{"n_layer": 8, "d_model": 128, "n_head": 4, "n_kv_head": 4, "head_dim": 32, "d_mlp": 512, "vocab_size": 8192, "activation": "squared_relu", "norm": "rmsnorm", "norm_place": "pre", "norm_eps": 1e-06, "positions": "rope", "rope_base": 923.0, "rope_fraction": 0.5, "qk_norm": true, "attn_scale": 0.4, "bias": "none", "tie_embeddings": "early", "parallel_block": false, "extras": ["some layers without attention", "local attention windows", "gated attention"], "init": "orth", "init_std_qkv": 0.0388, "init_std_o": 0.0, "init_std_up": 0.0388, "init_std_down": 0.0, "optimizer": "muon", "lr": 0.01, "beta1": 0.95, "weight_decay": 0.0, "lr_head": 0.005, "warmup_steps": 41, "schedule": "wsd", "decay_fraction": 0.751, "decay_shape": "linear", "final_lr_fraction": 0.05, "batch_tokens": [8192, 16384], "seq_len": 512, "doc_mask": true, "train_tokens": 117600000, "steps": 10172, "dataset": "wikipedia_en"}
Each number is 500 + 25 x the weight over the matrix's rms, rounded and kept within 0 to 999. Layers, rows and columns count from 0. Numbers have three digits each.

# down: layer 2 MLP down (transposed), 512x128, rms 0.0702, rows 175-199, columns 0-127
# up: layer 2 MLP up, 512x128, rms 0.287, rows 176-199, columns 0-127
down175:498514515564499498513509481474526495462496486490532495485514496498542507521504480462498505483497531507509508548479481490476525531547543464497503512493529488422500483514485476546521474577475486495435509477505529537492492516522505487467465505499466507482559501490505535492520451532521466522500539500495484449501540489522509505476474484464462529441504528471503465527504507527508491543521
up176:507525517491521435502526505480502523471527477515502493529494497476486444478518483468487499484528497488471537481508510539484498503476485489547479490506525533499538502526532498496467489466493455488524483518456506502476497509528513498524513517517513507497477438485471530472504532490495529493495482531501515446495471514499495568540491502493507520489494505541523487508494513521486503463510
down176:486509481511500506501489491477514463499518488492526496500485521485472477494505477514491524475479532464501487510487449448503511498475515474487482493516491514524536530454474526468506479493488493526484497454481493517490514505501457504497534507474513509485506472533473495437518458444548534507525484516487486505518463510526511502493543501495537500533454518519460555533469496499506477509483
up177:478490482495486499488521519519454497494546520507473521534456503504529543505489512473504515536498478500480466498509511510510515525504503537530489480483583523503455455507476522530501494543521479468520454508529499508480492520506533476509504538495541532513509514500507434505488486492489545534459509524499508457548544488508534513512475468496516496489479498543510485475524521486511525522495
down177:532474457471495519508489467488515501503491499504483503525496557499499509491509517507453500452512477464475531486522492494533501511503499496492508472477477516540485517543506489475478459501518462508531499474517477474470501483503526485478525485534501513491487496529517524516491525522518535493519490507462466483508468466498548484510472479485526476502496499490519565519473526492503480520505
up178:472443510500502493493554457513488514471528468483512479460531492513472530523520511518489515481523499507489494518521481469494503534461441425498501495499539506522485504536490427557493474503529525477489472465467490521472524510470500496478541525539509481524503491462525494499471538531453506505524544497483521518509466490481498500503535477490528498535492447534549496449491506527534491503509
down178:526489504542528516449498469495472461520534489485479536476509533529496547457511455504514501480555451571474471489469469509523504549495491487493512505511491491497509515469514485518495494479511485494471456492585562517482492530504523499531505505457513473525508521529512489499452568435512538466498523532534499468502483519470496452487550527478502519513519472538510479518509450495485484521458
up179:484489508466450482500490528435494530532511504487532511477474498565493471519512440512499481476493511475499512533483539496507504494499499483510515496477496487528534476481527539519485518489480542534542501503472483466524499524468472470465473511472535490464469498523489522513484453532525479520481476436510490533483494535445505510483465499497540501472479464517479505494517467535502525519486
down179:456472527481516489495522504507483528481482459540519488468506543530514507490463494505492493494503432467530538488551489467469484523526517492518487478444542513442502452519477507494525498432540546548492465482503524451484479515485463522536482451507490536495504503526524540440513472481518476507483496470489505485497514509453483519493482572502496550505555461458541512533486502510539492473493
up180:470498506465474502487525460546481465495498447471534530524548518522492512502498473441501500486508513515527498493501488516526541533523472465479504460513492487466529501514497510489531490490488500516515459534512508461542495521490514503479501529510513511554494520465500495535502499527513483477516482509525507494537485484536481475513497477497472480469475504463502511520477494505544509480491
down180:471502517498556498515473520529452445465522480532492526473524490470455533491506527473494507570516500500494506541477507479484498500510512490472496463524503450469525496419494514494490500530552475470443498498515489544519522526481530510504476498526529478485476517515545478515491464488512515490487549484467516494530543524526519530410506474509550509452482513476465549478496516467508492491506
up181:526518474475508473548526443506437528483552505513505538503512471522517506464511505485514498527494468490480522483491479508497499514503558480510487487518507493514460490501493483500530469476512525517506506494518476513500469514482486475514498529505516491543499503493496471502495533490497515501499516492519512503530530506539466491512515484463507488522468528487513550457464482514512532504477
down181:504459468496547470537521477494485515484520535512511533495475489482460513496497475521486502451465521481459519466499515495473505539525500523497478506521483472480538528490501500479479465544498497477528513523477492510507476529478519511520491505484492467526514507462507504493531541507496486500468497521493507466502509517504504489490527510482476549447513509512520517508500495499480484506460
up182:486506468518466494497521477474504500502522499497482485482468446484502497521502464532461463527488507491456476502542526524438488513504538533472498482515519491508482472501507472533513484474545493499502478505480508485536495508493514519485553517522514480510497507512524495508505529483485501473552505514460527449513550482487515538553507519473467481502501475487496515491479501526466514488467
down182:488505474548502563510497503502475531499501464498518479511486454502512446470441475549514462474477488480467453471531538472496504504509542513472522503479511465498479509442499494518500504512537490520520485500506501485523453493471465512498495527464465467491534524526504505478461505463484506507526511470457506496493511477531541508501514537508454509528504503464487517497485500471491525488461
up183:501506483499468499527470489470485476505480506547497507506493506500526485487455517485514538462493516501490465512526517481488512526548500498456496491460517473507464514514499503505483521530559531475504443473545475470500527503491525492502517484499515493505473481486517488501505496499463500506513517521507537523488467479516510486534531450484453474498506507460484497471510502462479480482510
down183:490548512523475495498515509507475447519506540483452520475498513515490491552528539474551504510476487463519446506485511532511533508494528459537508521541480489488490500527526460459540520495487509476489455518528522506486479485541527484527445533503532533509546526518513499512511520463498513512504509504497467484469482507513439523484470488483489506531493521487509474500469452503466507491526
up184:482548547508498464526486467477516476529504489520515503487524443495514481512511492531482507476486519485479502532506505542521541519517483478531546471504520460521480495534511514468444496466448486494518522473516482482514488536523459504517477516513490517495469506485448510449479535514549480460493494505498512495500503516498470506510509523498485508506484473495502506534481482510533471478556
down184:475542470519515502490476467525501459490463486501503525506482455478499516497545504551465521533504521454517442570496516529521528466519449491546488480466495474494507505421478543488497510545487456532495505478573518460511472541497492477488446517519507524476509515452502491476483526489534513485485505461501501507469549497537472509445490480499545533465486520477474509532484485473495497478532
up185:496565558506471485499498523509492476524503496514493480533470513485512509521488512482526554484483515484521517454488507521478528508509494481485478503488540494504493472496466467516490519509500477503536525520528486507531477490496565576497516497491498485476468554516471503562506446531450475547503508455532517477505507511484534499501506493465484509558483533522494513465510467511473452508525
down185:477569572442552461536484508551531503491494484534500522527500533536485539524533559507506465498474506531480562518502466487534470502524536469504502518502512515497469502494495528542485479544451533496519475506529495454492515525494480531466543522488560541555474533465518542501515478482462466469544500500527479485504480462496517501501487490546467496503510495494549492481519507493477502519498
up186:537531467481516496552528528488514532456508508513509526545451479536499493494559526499477509468480492474528496493474532534518502520553489514513491512539557499488460511452499506492519464466460455465544449522488487511537529491526490511542472415470437501521519520521471545452515506457505524504488472561535508475557475472454498481490495483463508482507522521479474501496477476514495497491523
down186:496503484500483497498514473476501462477530468510562482473489525510533537490509505484502457499522473485474538474512522507523535482432466512518470545518546509501550549496530445510515489492466536488506503481518510483530491485525495485455513480514519542479500507466481456502480535455451469501485521497438494527500529492519504503464465492487504490540510531517506468484465500487497491538453
up187:472520503505493487522442534484467483477517526464517501502502492508513475530490533504484501505483478483521490505507509500548449466513503479478518527490514500513493492506483506513530509482525463518501505564478463486534531521513520491509493492491529486477541482504520509460502521506488499518511456489506501472506560540500489524533462494485492507514510512502500485523470473497515441529492
down187:505503487520490499570480485476519501473540453481492514480493538517515513504468506476478496499526494501513509503501463501500481507457509483512506510487483503534517450508489534521519529495477490537484478480471493508485530533490511477466483487522514493534485469482503495499472506488480458478489504486507520519494506511539484499484505514492537467505510504537517502508528519539478544479482
up188:518525477471506536502483497523480494512534520460535500472502517514486511519528456501535491487466511461494521539496485560497475467513510474510484469520497510461486504530481490482471490540530515476474523496504464511511490483520539465504497499498507489462478542511474465537525495516531504534490453505550468534518527468532505558490496503530479456516500522516498510523513515462554512496552
down188:478511495521526498472472512540410530496494501472501543491528492479460479494462522477471526506497511501488529510492521511469522501512477472469503488534522481465497467490475479501463513523486506469518511504508493486484504548503500508465526485479449505473545459459547492476540511502504480492495516469511515473477488526531501515559461482499512473454499472479493517525512490504525524469500
up189:533577524521497497482490504562451504497497496478495520475428488491502530453506513527492507490471503499465475479550516511474512502525486519525503512526536478475475492500515491517507479534510522470506521516480528512488536517496519535484508532504486472491495447491480532485458513486515491516518473537497539452552497558465484484522513470548487519518460525493507529511561519500460547459507
down189:490518444498563517495531499482497527493516522483469520478479531486498484536505500494452472492507481481527530545496522460467463530478523507495539520490474477525498520446504508497505464503464474425478513509551520483479465492512504505493479511486478482516499457516477488505480499501477538545473518481504522505500517520553508491516496527532477443490519474516518479528546464545482496516534
up190:513523549451492500508503491504479492487534496523522473514468476488519547517516534495532470439491529510505488492503559557506466525529527525493526532517519490513488511488476520501510501453578497451500493499515485488525477481501522484542541490484534448497518488520485461464573495491475462523479521529527491512504466475511501517525476512515450469432539473509474480483499521514514480529570
down190:472521486521501527509527437511510515474461515525509496510493499466482574516488488517566489489514464511467504463507521501488470511478486470532479542493442518505507498502507491499520499505519505495500504456482500502538509504480516510458485547504466546498470501551480485471560466547476489502534499529464508503487477462514414520511457554493483503494516502540451501514517536534512483475539
up191:522519508502491488532514495535452501444509510510509444509464502545514488502488487485500465490533517511458528480497472513465492489487480473478493506459508479485517481532537470460480489446539494489511485501497500520481494546507488495501481533552514485459534471482456487496512518489515503490484502510517501523463503495490488467504503548473460490492486515509535480501480492492527517476504
down191:486522528526517484494505481565528488486510543490486498514450537481488491453510527468473499478509470480455463483508519485437491513470485502505478528531517462483528549444494561455521503446521474459489458508573529513522478495471503483507487507482460545473498502488506498504487534502462450500523513528545515524506525528499529527487486495532488508493446495490514486475525443477533545476494
up192:487536513474501481499481463487490450523514482475460543504507508484530521449489452496498512463507464513525498457502528518525529514454501485496491567477546526508519445467448478511508486464551485500473509477474458505460497505530466518511462504484466514465490533541507448552495507541522471460482487501539496476506464511457489461551532485532528455553482493477494471474526509516463498480509
down192:484480487489531490522519520510519495503523503541519479433498505516513476487507483521481487464518443485531509512527524483508518464495522533535459459497501547510486531488506524484473482540460446482487563493535478464488487482525467454550503500506480465492484501522479472505430509503499515540485513480500518526470525465503553499473461509523470507505555532502494524549465539487495504548474
up193:492533552453478484495529510504473502465511524538498491552553510508577467503511515459552501465494478472470515512488517526505501500511500512517487482516507531482501498515528534502518519527529460529533460525507528531491497514516481482507500447524518490488456495471500539500441458520514517446509474515530521499489504486528497475515493455478453504491506494499493485530513480454490498465521
down193:517526482517496495467516475451455504481537526520458550489492491478546455485512479472544490451507506513493492475488509472472509502482482541493551498538510485531490495498498514505506477515484462500446496511494524482499485526523479529489555447506515527469464495488439554487486479494497478523497492472514473492528495498466494530514462510474471502505525536512470524531504483494519515500517
up194:493472523486492490502480537513504481537515485505518467486457485494514532517473482504518517470495497486481507551517530514528446496464477486503484515522489561479488518480551521456498518526511500486462477522467498496490483474472509523493514468511484470498490520527570473490460497508526493496497445457481533512496506528489522547482491492552463503507498486557506464528463542477469527510525
down194:515500522541473461503493482526522490510451523527548480490474525543498520474521520466540495497510473489492496504509502489555491501491519492513484547530503477507501504482498530497532505481521502477539514520504487533491517507488443490476479505477487459501524507500473504487513526504458515477413540490548518481491492501471494487487481508496475525540516505482462497496491488512500554488493
up195:521505516486443501499509469519498535515538547469501501462502505509499499454509529506489483570486450462462476449493463481486518492484480508523473527488477473505493502512484472516489491460490537493527519486518497530470486494504536497486483501544475542479516472440491491490487516512511512518536488484471500478524514503465517513500475538553521500487484509526527515477525528500518490499515
down195:487539490510526506477489481541477526528464517466512539495474501486518499464517523523508519554485503466490472515493513476511496485490554498506447458532499496465511529499476525466519480483537461464521517508530483515516476551506478480520451551529507495518522511492492490512531457482516470517498516501494509514517518504495507503472518517516497514540447514504489510495533521465508526493530
up196:497513499523444499464488489468490524533518474527483519479514544528480531478522477503501488506506507503485498522487485542486467513525471503535518464463493503467478482504504461534479485493460511447507504507508499509523515517522485465486453497505490541527482528508541483513526520491499506485481511475536515491466505495516512502521489498508497529467528529511528487517475507526495467393501
down196:491495525488459477464500490526491507508483489519455539519528546513509497488449499491488502508538500543462540476496527533503482485470486487499490449520510468477506504513456465492461428480476521472463505480500488492482503470517505512476464498496507491540525532528498520547496526476504472490509468450533525462498491525498533466526514527519458547506437523447442492499469438474504547481475
up197:541498531485485485530520469476501490506495477538539518550511520533513568510503495514474483485497513493544503476548501476500481473506498523497511479474455492493482489494525504543531512478537462446506499483513480505543485502471459498473512519494525475541481499461522523471513552507518539522499528499535470522493504504439492495483471530489495519533499568497515516502504495460549487479501
down197:464485514484534481425538461536502511491500491496531534511473495484502481498473524494481495503519500485490495452537523515472473511523467482498477503441486523524496517523520499512487541512517527475492564524474513515495459513470506515545449542553466497524489515540548504530532531506487548519504495505479515496492536500516547480464524509508498548490499511521470508548492448461482482549475
up198:455532501476506503479530445504496518555483480477519498487480510492523492509487499486519535499503488475493496471473495483476519508492483498497474493476483518456499498531505520487511481466503510470510435508468478511494509501476494522512466490453497536487570532469512482491484479517531483554496472525500509501507463535484532505519481493545452489482510488515549457505495493562512510507503
down198:466550486504505566507519500520507460523500517479507497449512472503520508479516533496544478513516495472488531470477450483542506492503493507492458462510478482492484502475520503492531521449516508521464474472491504531489480487514442486519524530510509463503559499480484528477497479488535480507494453535491492507500535518476484508477480499452529508486490496480489486508497493506514496556480
up199:497510478516493484510520522469483511482502491452451500468493531516482490468477493514508555551516512503498493490518537545484459509532465471537462522521491504456488549516504477579457505472494537499453494493462426531503480521486527523513445492581484487476491497475512505521491481473514523545474463525450527481529503512485464497504486482496483511513483525537493566503498465489467479514550
down199:505471488541497477509516535486532510495468517549502496525505484535493479491479501481521469449495451509497502491512473479547545520469526473505534502527480479522541505486476495515487462503473489529488511505510473534483532515469471469524515473459515502476478490482468489473502505502491496502505471469501487516491480465490502495437484524477486503499536475507447534469471518509503512479468